Weights of a small GPT-style language model, trained from scratch on English Wikipedia: width 256, LayerNorm before each block.
Each number is 128 + 24 x the weight over its row's rms, rounded and kept within 0 to 255. Layers, rows and columns count from 0. The size above them is the row's rms in percent of the matrix's.

# layer 2 MLP up, 1024x256, rms 0.111, rows 176-188, columns 128-255
size [ 96 107  97 104 100 100 103  82  97 103 100 109 101]
[[120 118 150 147 108 102 107 131 140 159 107 104 117 151 104 152 153 137 131 124 114 135 146  88 112 133 117 140 152 137 106 115 148  91 103 130 187  94 132 130 141 137 110  71 116 155 131 111 113 154 161  94 113 113  88 114 137  95  98 114 166 157 119 121 163 128 119 128  93  83 146 115 126 132  98 127 134 127 116 142  69 133 150 119  93 147 113 136 163 141 181 151 139 109 109 136 139 106 118 184 147 157 155  94 157 105 135 170 150 169 156 125 129 142 139 136  59 122 140 105 124 118 161 138 147 126 119 146]
 [154 137 166 173  75 124 178  87 130  99 127 112 137 159 105  94 104 123 145 115 105  76 132 137 125 129 147 163 129 105 114 116 143 107  90 132 175 144 121 125 107 147 100 144 100 111 131 134 149 141 141 118  95  93 137 159 133 146 108 124 128 148 113 151 155 120 148 105 107 121 121 120 126 118 103 124 107 120 129  99 127 155 106  83 135 123 110 123 129 112  67 103 122 107 121  93  99 139 138 111 139 115 166 149 181 137 102 105 169  80 169 140 116 135 112 107 144 138 145 128 131 113 103 192 120 128 132  85]
 [144 158 138 118 188 136  96 105  90 157 153 142 121 131  88 153 124 107 144 134 154  88 146 155 111 134 105 147 113 139 135 100 160 136 130 100 100 145  96 132 114 108 104 132 137 166 159 109 113 151 140 135 139 132 136 148 127 111  98 130  86 152 124 118 167 163 173 122 159 163 112  82 150 162 138 122 126 121  61 149 123 137 129 141  97  91  85 163 154 126 112 154 146 118 129 138 139 141 113 100 141 131 138 110 151 128 108 130 133 116 121 116 169 126 132 109 137  86 127 142 113 145 129 125 143 144 111 109]
 [126 158 132 137  71 134 112 128 114 138  99 129 113 116 127 122 131 130 133 144 124 135 160 158 119 139 118  86 186 155 136 107 118 122 130 131  93 116 133 101 102 114 112 123 147 192 121 121 157 137 125 151 160 203 147 132 100 139 134  83 142 135 160 150 150 108 145 130  86 138 138 145 132 148 131 123 134 164 136 110 205 171 143 143 102 137 145 146 126 104 113 131 126  98  54 123  67 161 126 150 111 171 170 124  81 124 141 154 175 122 120 132 132 151 123 117  87 102 101 112 118 130 124  95 154  99 125 122]
 [110 111 126 145 139 104  94 152 165 107 107 110 115 114  93 148 116  70  98 110  69 142 142 143 163 125 170 141  95 103 110 124 139 124 130 127 149 140 125  97  59  97 167 104 124 130 136 159 179 138  91 125 150 112 129 168 131 169 115 127 103 114 125 124 145 127 101 102 160 165 124 161 168 149 114 123 101 189 143 131  78  72 148 124 104 122 129  95 147 155 155 113 115  89 126 111 110 124  99 114 108 131 124 150 141 113 138 172 119 144 138 111 172 137 147 147 119 152 117 116 116 106 122 159 134 116 131 105]
 [116 148 109 161  86 105  97 166  93 133 120  92 126 112 130 140 153 101 114 172  60 108 182 103 113 160 114 111 103 114 133 134 131 113 166 124 140 123 171 154 139 164 113 146 118 131 135 110 174 128 159 150 111 110 139 114  98 157 120 119  99 138  83 138 109 127 131 130 109 152  77 127 104 138  89 112 119 114 138 110  63 119 153 111  89 140 198 140 123 106 166 111 122 134 149 123 100 105 140 163 129 105  61 177 111 106 144 113 116 109  93 109 115  98 137 116 164 126 141  92  91 144 193 131 138 162  97 111]
 [ 92 130 178 171  83 109  99 161 125 140 126 141 127 106 103 125 112  71 116 162  82 163 138 120 152 157 107 149 124 114 100 108 145 116 138 144 115 148 160 109 167 126  95 120 142 123 149 143 145 158 146  89 130 133 103 121 148 149 135 111 123 151  93 132 135 163  91 118 155 164  96 118 145 152 135 116 176 142 162  96 131 144 124 115 117 103 156 137 133 126 129 148 166 126 172 117 145 130 142 115 106 115 105  93 126 121 140  74 118  97 141 137 146 106  94 127 141 128 131 129 119 116 142 161 148 121 107 131]
 [116 115  91 125 157 141 104 135 134 143  81 120 166  94 146 119 120 129  96 152 131 156 139 118 147 153 152 104 142 106 137 124 167 125 102  93 102 115  83 103 128  97 154 129 153 107 148 117 146 137 150 113 135 137 130 155 121 160 162 113  79 136  92 114 131 113 138 127 129 112 141 100 126 168 139 104 174 197 136  94  86 112 111 168 131  95 194 129 117 125 130 136 122 142 127 107 157 109  80  85  91 122 151 104 148 111 129 115 150 143 141 187 122 111 161 152 144 116 122 163 135 128  92 138 153 132 137 123]
 [147 133  93 105 120 150 124 176 124 106 176 118 121 137 140  83  83 108 110 120 159 123 180 115 126 151 109 124 170 135 115  92  97 152 140 150 115 100 113 122 115 123 116 110 112 166 119 100 136 139 163 130 151 116 154 104 129 147 118 157 132 126 125 120 148  78 153 192 156 126 119 154 103 124  98 132 118 168 131 154 139  94 107 119  95 194 151 109 156 129 150 111 129 124 122 110 115 142 124 154 166  96 144 140 101 138  91 118 131 135 158 132 136 160 157 105 152 154 141  87 114 155 149 108 105 134 113 141]
 [146 106 131 136 158 129 171 164 137 141 122 129 144 136  86 148 108 115 122 127 127 119 145 105 136 146 148 138 131 198 144 138 126 157  88 133 103 153 120 145 117 110 116 145 123 124 168 120  68 147 115 157 127 135 155  95 124 126 120 134  99  97 135 119 102 156  92 137 153 119 114 150 153 181  67 111 118 105 109 117 116 125 155 117 154 142 168 125 122  97 101  87 133 108 155 111 154 102 119  73 117 131 134 109 127 131 154 137 114 123 137 133 140  96 148 156 141  89 178 134  96  97 147 122 118 123 142 124]
 [146  63 125 121 120 168 132 137 152 120 119 127 172 124 150 113 171 105 103 129 160 106 122 144 131 145 111 138 143 107 115 124 162  97 134 103 154 116 128 138 143 133 128 132 109 161  94 136 137 124 132 123 129 122 105 142 152 156  87 156 119 104 114 123 163 128 131 119 109 181 121 105 105  96 123 119 126 104  65  97  90 129 167 119 145 138 123 165 130 135 130 133  82 173 166 141 130 119 157 158  56 128 147 132 138 133 120 179 155 142 128 123 102 151 144 113  80 118 105 120 113 138  94 124  86 129 129 123]
 [122 150 172 137 136 106 127 108 140 159 106 137 146 103 122 115 103 124  68 101 126  94 134 136 107 123 104  83  78 182 135 123 140 137 100 132 104 137 112 147 173 189 117 105 124 133 122 149 138 160 159 159 104 131 145 118 147 108 130 113 133 124  93 158 113 102  92 107 163 135 132 128  95 121 120 111 155 170 133 134 155 107 125 146 151 130 136 143 134 131 123  82 136 135  88 166 115 108 103 109 138  99 105 144 114 131 140 146 138 138 144 150  89 151 148 102 146  87 121 127 141 141 150 181 130 170 108 107]
 [122 137 129 183 135  99 150  77 131 131  87 125 129 149 119 149 126 138 107 121 155 119 148  99 155 127 149  82  92 121 105 149 114 101 142 116 134 137 127 105 128 141  77 107  95 111 151 109 130 115 117 105 138 138 119 104 148 125 124 135 118 139 112 130 143 141 157  97 123 124 158 116 120 129 139 129 156 168 122 152 170 130 141 127 121 142 112 149 111 145 157 129 141 125 115 119  98 145 102 143  90 126 120 165 119  68 114 131 164 129 167 158 173 154 146  90 130 125 106 107 143 110 120 160 109  61 143 152]]
# layer 2 MLP down (transposed), 1024x256, rms 0.113, rows 176-187, columns 128-255
size [100 104  96 102  99 100 100  73  93 109 102 113]
[[152  96  99 108 117  77 125 134 126 129 151 106 104 101 153 133 170 156  86 153 156 124 145 131 102  99 120 146 149 116 167 113 148 136 144 161 132 152 152 108 123 123 106 145 113 162 126 123 140 139 129  84 112 119 138  97 144 127 193 129 132 129 181 120 119 134 105 100 145 111 165 142  85 128 104 154 160 130 177  97 100 100  87  98 156 133  96  83 154 100 160 125 117 139 157 126 138 118  73 177  91 171 115 122 131 123 137 144 126 145 137 146 133 151 120 131 104 158 138 121 124 137 112  80 105 103 109 148]
 [125 132 142 150 132  75 120 104 140 127 125 102 150  94 102 154 118 126 146 119 150 143 155 133 162  90 146 124  83 136  94 154 111 140 114 142 135 103 127 147 129 116 126 138 110  89 114 120 159 121 110 123 129 155 122 147 170 152  93 156 127 129 161 133 144 118 130 108 165 132 134 135 153 155 124 121  91 174 126 113  92 131 133 149 130 118 139 108 153 112 155 149 147 132 109 103  82 103 193 110 173  88 117 136 128 143 108 116 166 115 125 124 112 134 126 147 148 119 106 131 100 176 178 127 113 131 144 130]
 [145 149 121 159 145 147 194 117 182 190 154 118  93 141 129 124 116  88 131 149 124  94 132 107 109 107  90 141 127 141  97 117 129 138 127 137 103  98 156 184 116  89 111 122 132 137 122 134 137 127 132 202 125 115 124 149 138 145 139 105 151 133 104  84 123 100  86 144 134  79 155 133 124 147 151 139  98 127 134 122 137 144 134 138 119 168 110 117 175 147 115 143 107 119 141 152 121 127 122 137 110 153 124 139 115 136 124 155  99 137 142 107 132 120 117 126 141 124 165 133 112 159 126  94 155 134 136 123]
 [108 117 179 100 163 134 131 149 133 129 133 126 115 130 125 123 124 164  97 126 125 118 112 142  84 179 165  95 166  87 118 113 131 120 129 161 164 150 141 157 138 168  65 125  80 169 122 126 131 112 105 110 139 137 150 139 185 152 128 167  87 136 119 121 118  77 142 144 130  74 125 133 133 120 116 125 109 147 150 154 128 137 139 114 130 156 148 117 139 117 153 115 126 120 120 165 122 100 142 125 133 142 126 173 150 127 166 135 124 119 134 123 157 112 141 134 143 107 107 138 148 120 129 119 154 151 112 129]
 [ 90 160 146  97  97 121 149  88 126 109  94 135  83 114 111 105 122 117 118 136 171 151 207 146 170 146 148  95 122 165 112  98 124 112 120 126 131 177 142 113 141 125 132 116  96 108  89 115 118 121 120 147 115 117 118 102  77 128 122 126  97 118 135  94 139 143 166 134 108 113 154 105 104 126 110 139 100 124 103 142 128 114 133 112 142  99 128 107  90 125 122 131 117 154  76 124 117 145 148 151  94 127 157 118 130 149 146 147 127  91 150 146 151 117 122 131 146 166 123 147 119  94 125 142  82 141 123 142]
 [120 163  97 135 112  93 131 182 104 131 145 112 135 124 141 137 169 100 117 119  76 107 177 165 112 131  96  98 124 140 109 139  93 110 138 124 134 120 126 131 138 131 129 140 134 183  89 137 159 168 137 123 140 149 121  95 135 159 177 112 139 149 104 147 120 128  81 165 101 115 133 120 129 157 151 102 138 102 173 108 130 125 160 146 133 131 143 145 128 113 165  82 167 147 131  84 143 111 139 123 116 147  38 154 147 120 118 141 119 113 134 140 127 128 143 147 118 119 120 131 101 117 177 127 158 157 106 142]
 [119 109 139 148 155 155 134 169 116 140 126 156 138 148 171  98 102 160 109 155 163 134 193 128 125 141 133 110 126  97 129 117 136 162 123 151 100 132 127 131 116  78 153 129 131  73 133  92 128 145  92  95 141 127 140 128 115 139 158 124 130 161 146 125 108 140  93 139 167 142  98 123 148 175 139 102 102 144 147 144 116 129 114 140 123 129 144 100 127 151 170 138 157 121 110 122 124 127 154 124  99 142 128 192 127 122 129  96  91 133 125 134 113 130 118 147 109 153 167 149 130 103 126 132 123 154 117 158]
 [135 160 156  96 146 125  99 120 111 132  94 128  85 153 126  91 138 115 118 128 129 134 111 116 135 165 144 135 134 151 119  98 129  91 113  83 132 115 165 119 129 115 117 139 111 106  94 145 142 119 123 127 108 146 144 112  82 166 109 111 109  99 123 116  96 158 128 132  63 146 150 157 165 135  82 190 137 112  95 180  96  94  88 125 124 165  96 120 139 134 131 126 157 136 129 122  97 102 121 159 144 172  89 138 137 138  53 104 104 116 136 129 144 128 162 174 121 130  90 159 122 130  88  96  94 150 124 151]
 [168 152 127 100 130 175 127 145 138 147 114 173 108 144  85 112 140 129 136 132 153 116 117 159 121 162 127 167 135 114  65 108 140 128 158 134 153 137 158 120 171 112 157 138 132 129 108 130 135 104 138 118 112 107 101 152 129 169 104 137 109 128 152  98  88 138 137 146 117 159 129 119 131 178 152 154 117 120 140 155 115 124 150 146 117 149 166 138 141 144 103 117 112 143 125 139  97 129 108  90 178 115 180 131 103 120 120 131 124  92 124 120 159 128 126  67 173 144 139 102  78 154 141 133 104 114 160  96]
 [163 104 100  95  97 141  97 132 143 165 120 151 123 140 136 146 131 172 132 134 142 111 112 147 116 147 140 141 121 115 159 134 123 135 197 124 137 123 114 118 100 122 118 160 134 158 111 124 121 132 124 124 137 151 155 120 109  91 151 122 139  94 124  78 131  95 114 115  85 129 128 112 121 136 122 106  90 134 133 107 150 142 101 130  99 198 127 131 142 116  81 127 113 179 164 122 120 131 131 130 133 157 103 117 127 132 145 123  95 189 112  47 141 130 136 125 134 139 112 144 132 114 138  99 138 145 176  89]
 [104 118  97  92 180 109  93 150 124 139 162  97  96  74 152 125 138 160 135 182 169 136 145 131 124 127 126 163 121 133 143 172 150  99 139 158 145 150 107 161 105 129 107 104  93 150 122  93 132 153 114 140 156 134 144  72 179 115 119 176 131 138  84 133 128 126  98 157 139 149 142  89 126 139 150 118 114 142  89 128 165 141 135 153 129 122 104 145 112 157 154 103 118 153 142 165 135  60 124 141 122 154 106 123 127 113 132 140 130 147 119  98 121 130 141 187 108 127 125 102 155 118 120 136 120 119 148  97]
 [ 96 100 157 142 137 141 145 103 100 143 142 133 138 107 119 104 110 128  74 140  99 117 122 134 120 136 166  99 126 124 117 140 132 141 163 134 133 123 145 110 141 136 100 123 143 131 162  98 170 129 131 147 115  76 155 119  89 153 121 100  75 134 114 153 141 131 134 110 138 138 118 145 127 120 109 129 178 125 123 125 171 145 159  88 151 106 132 137 118 149  91  87 105 127 160  97 121 157 134 123 133 107 169  53 137  81  80 151 144 110  96 106 125 114 163 128 101 119 132 141 166 131  93 164 121 146 138  95]]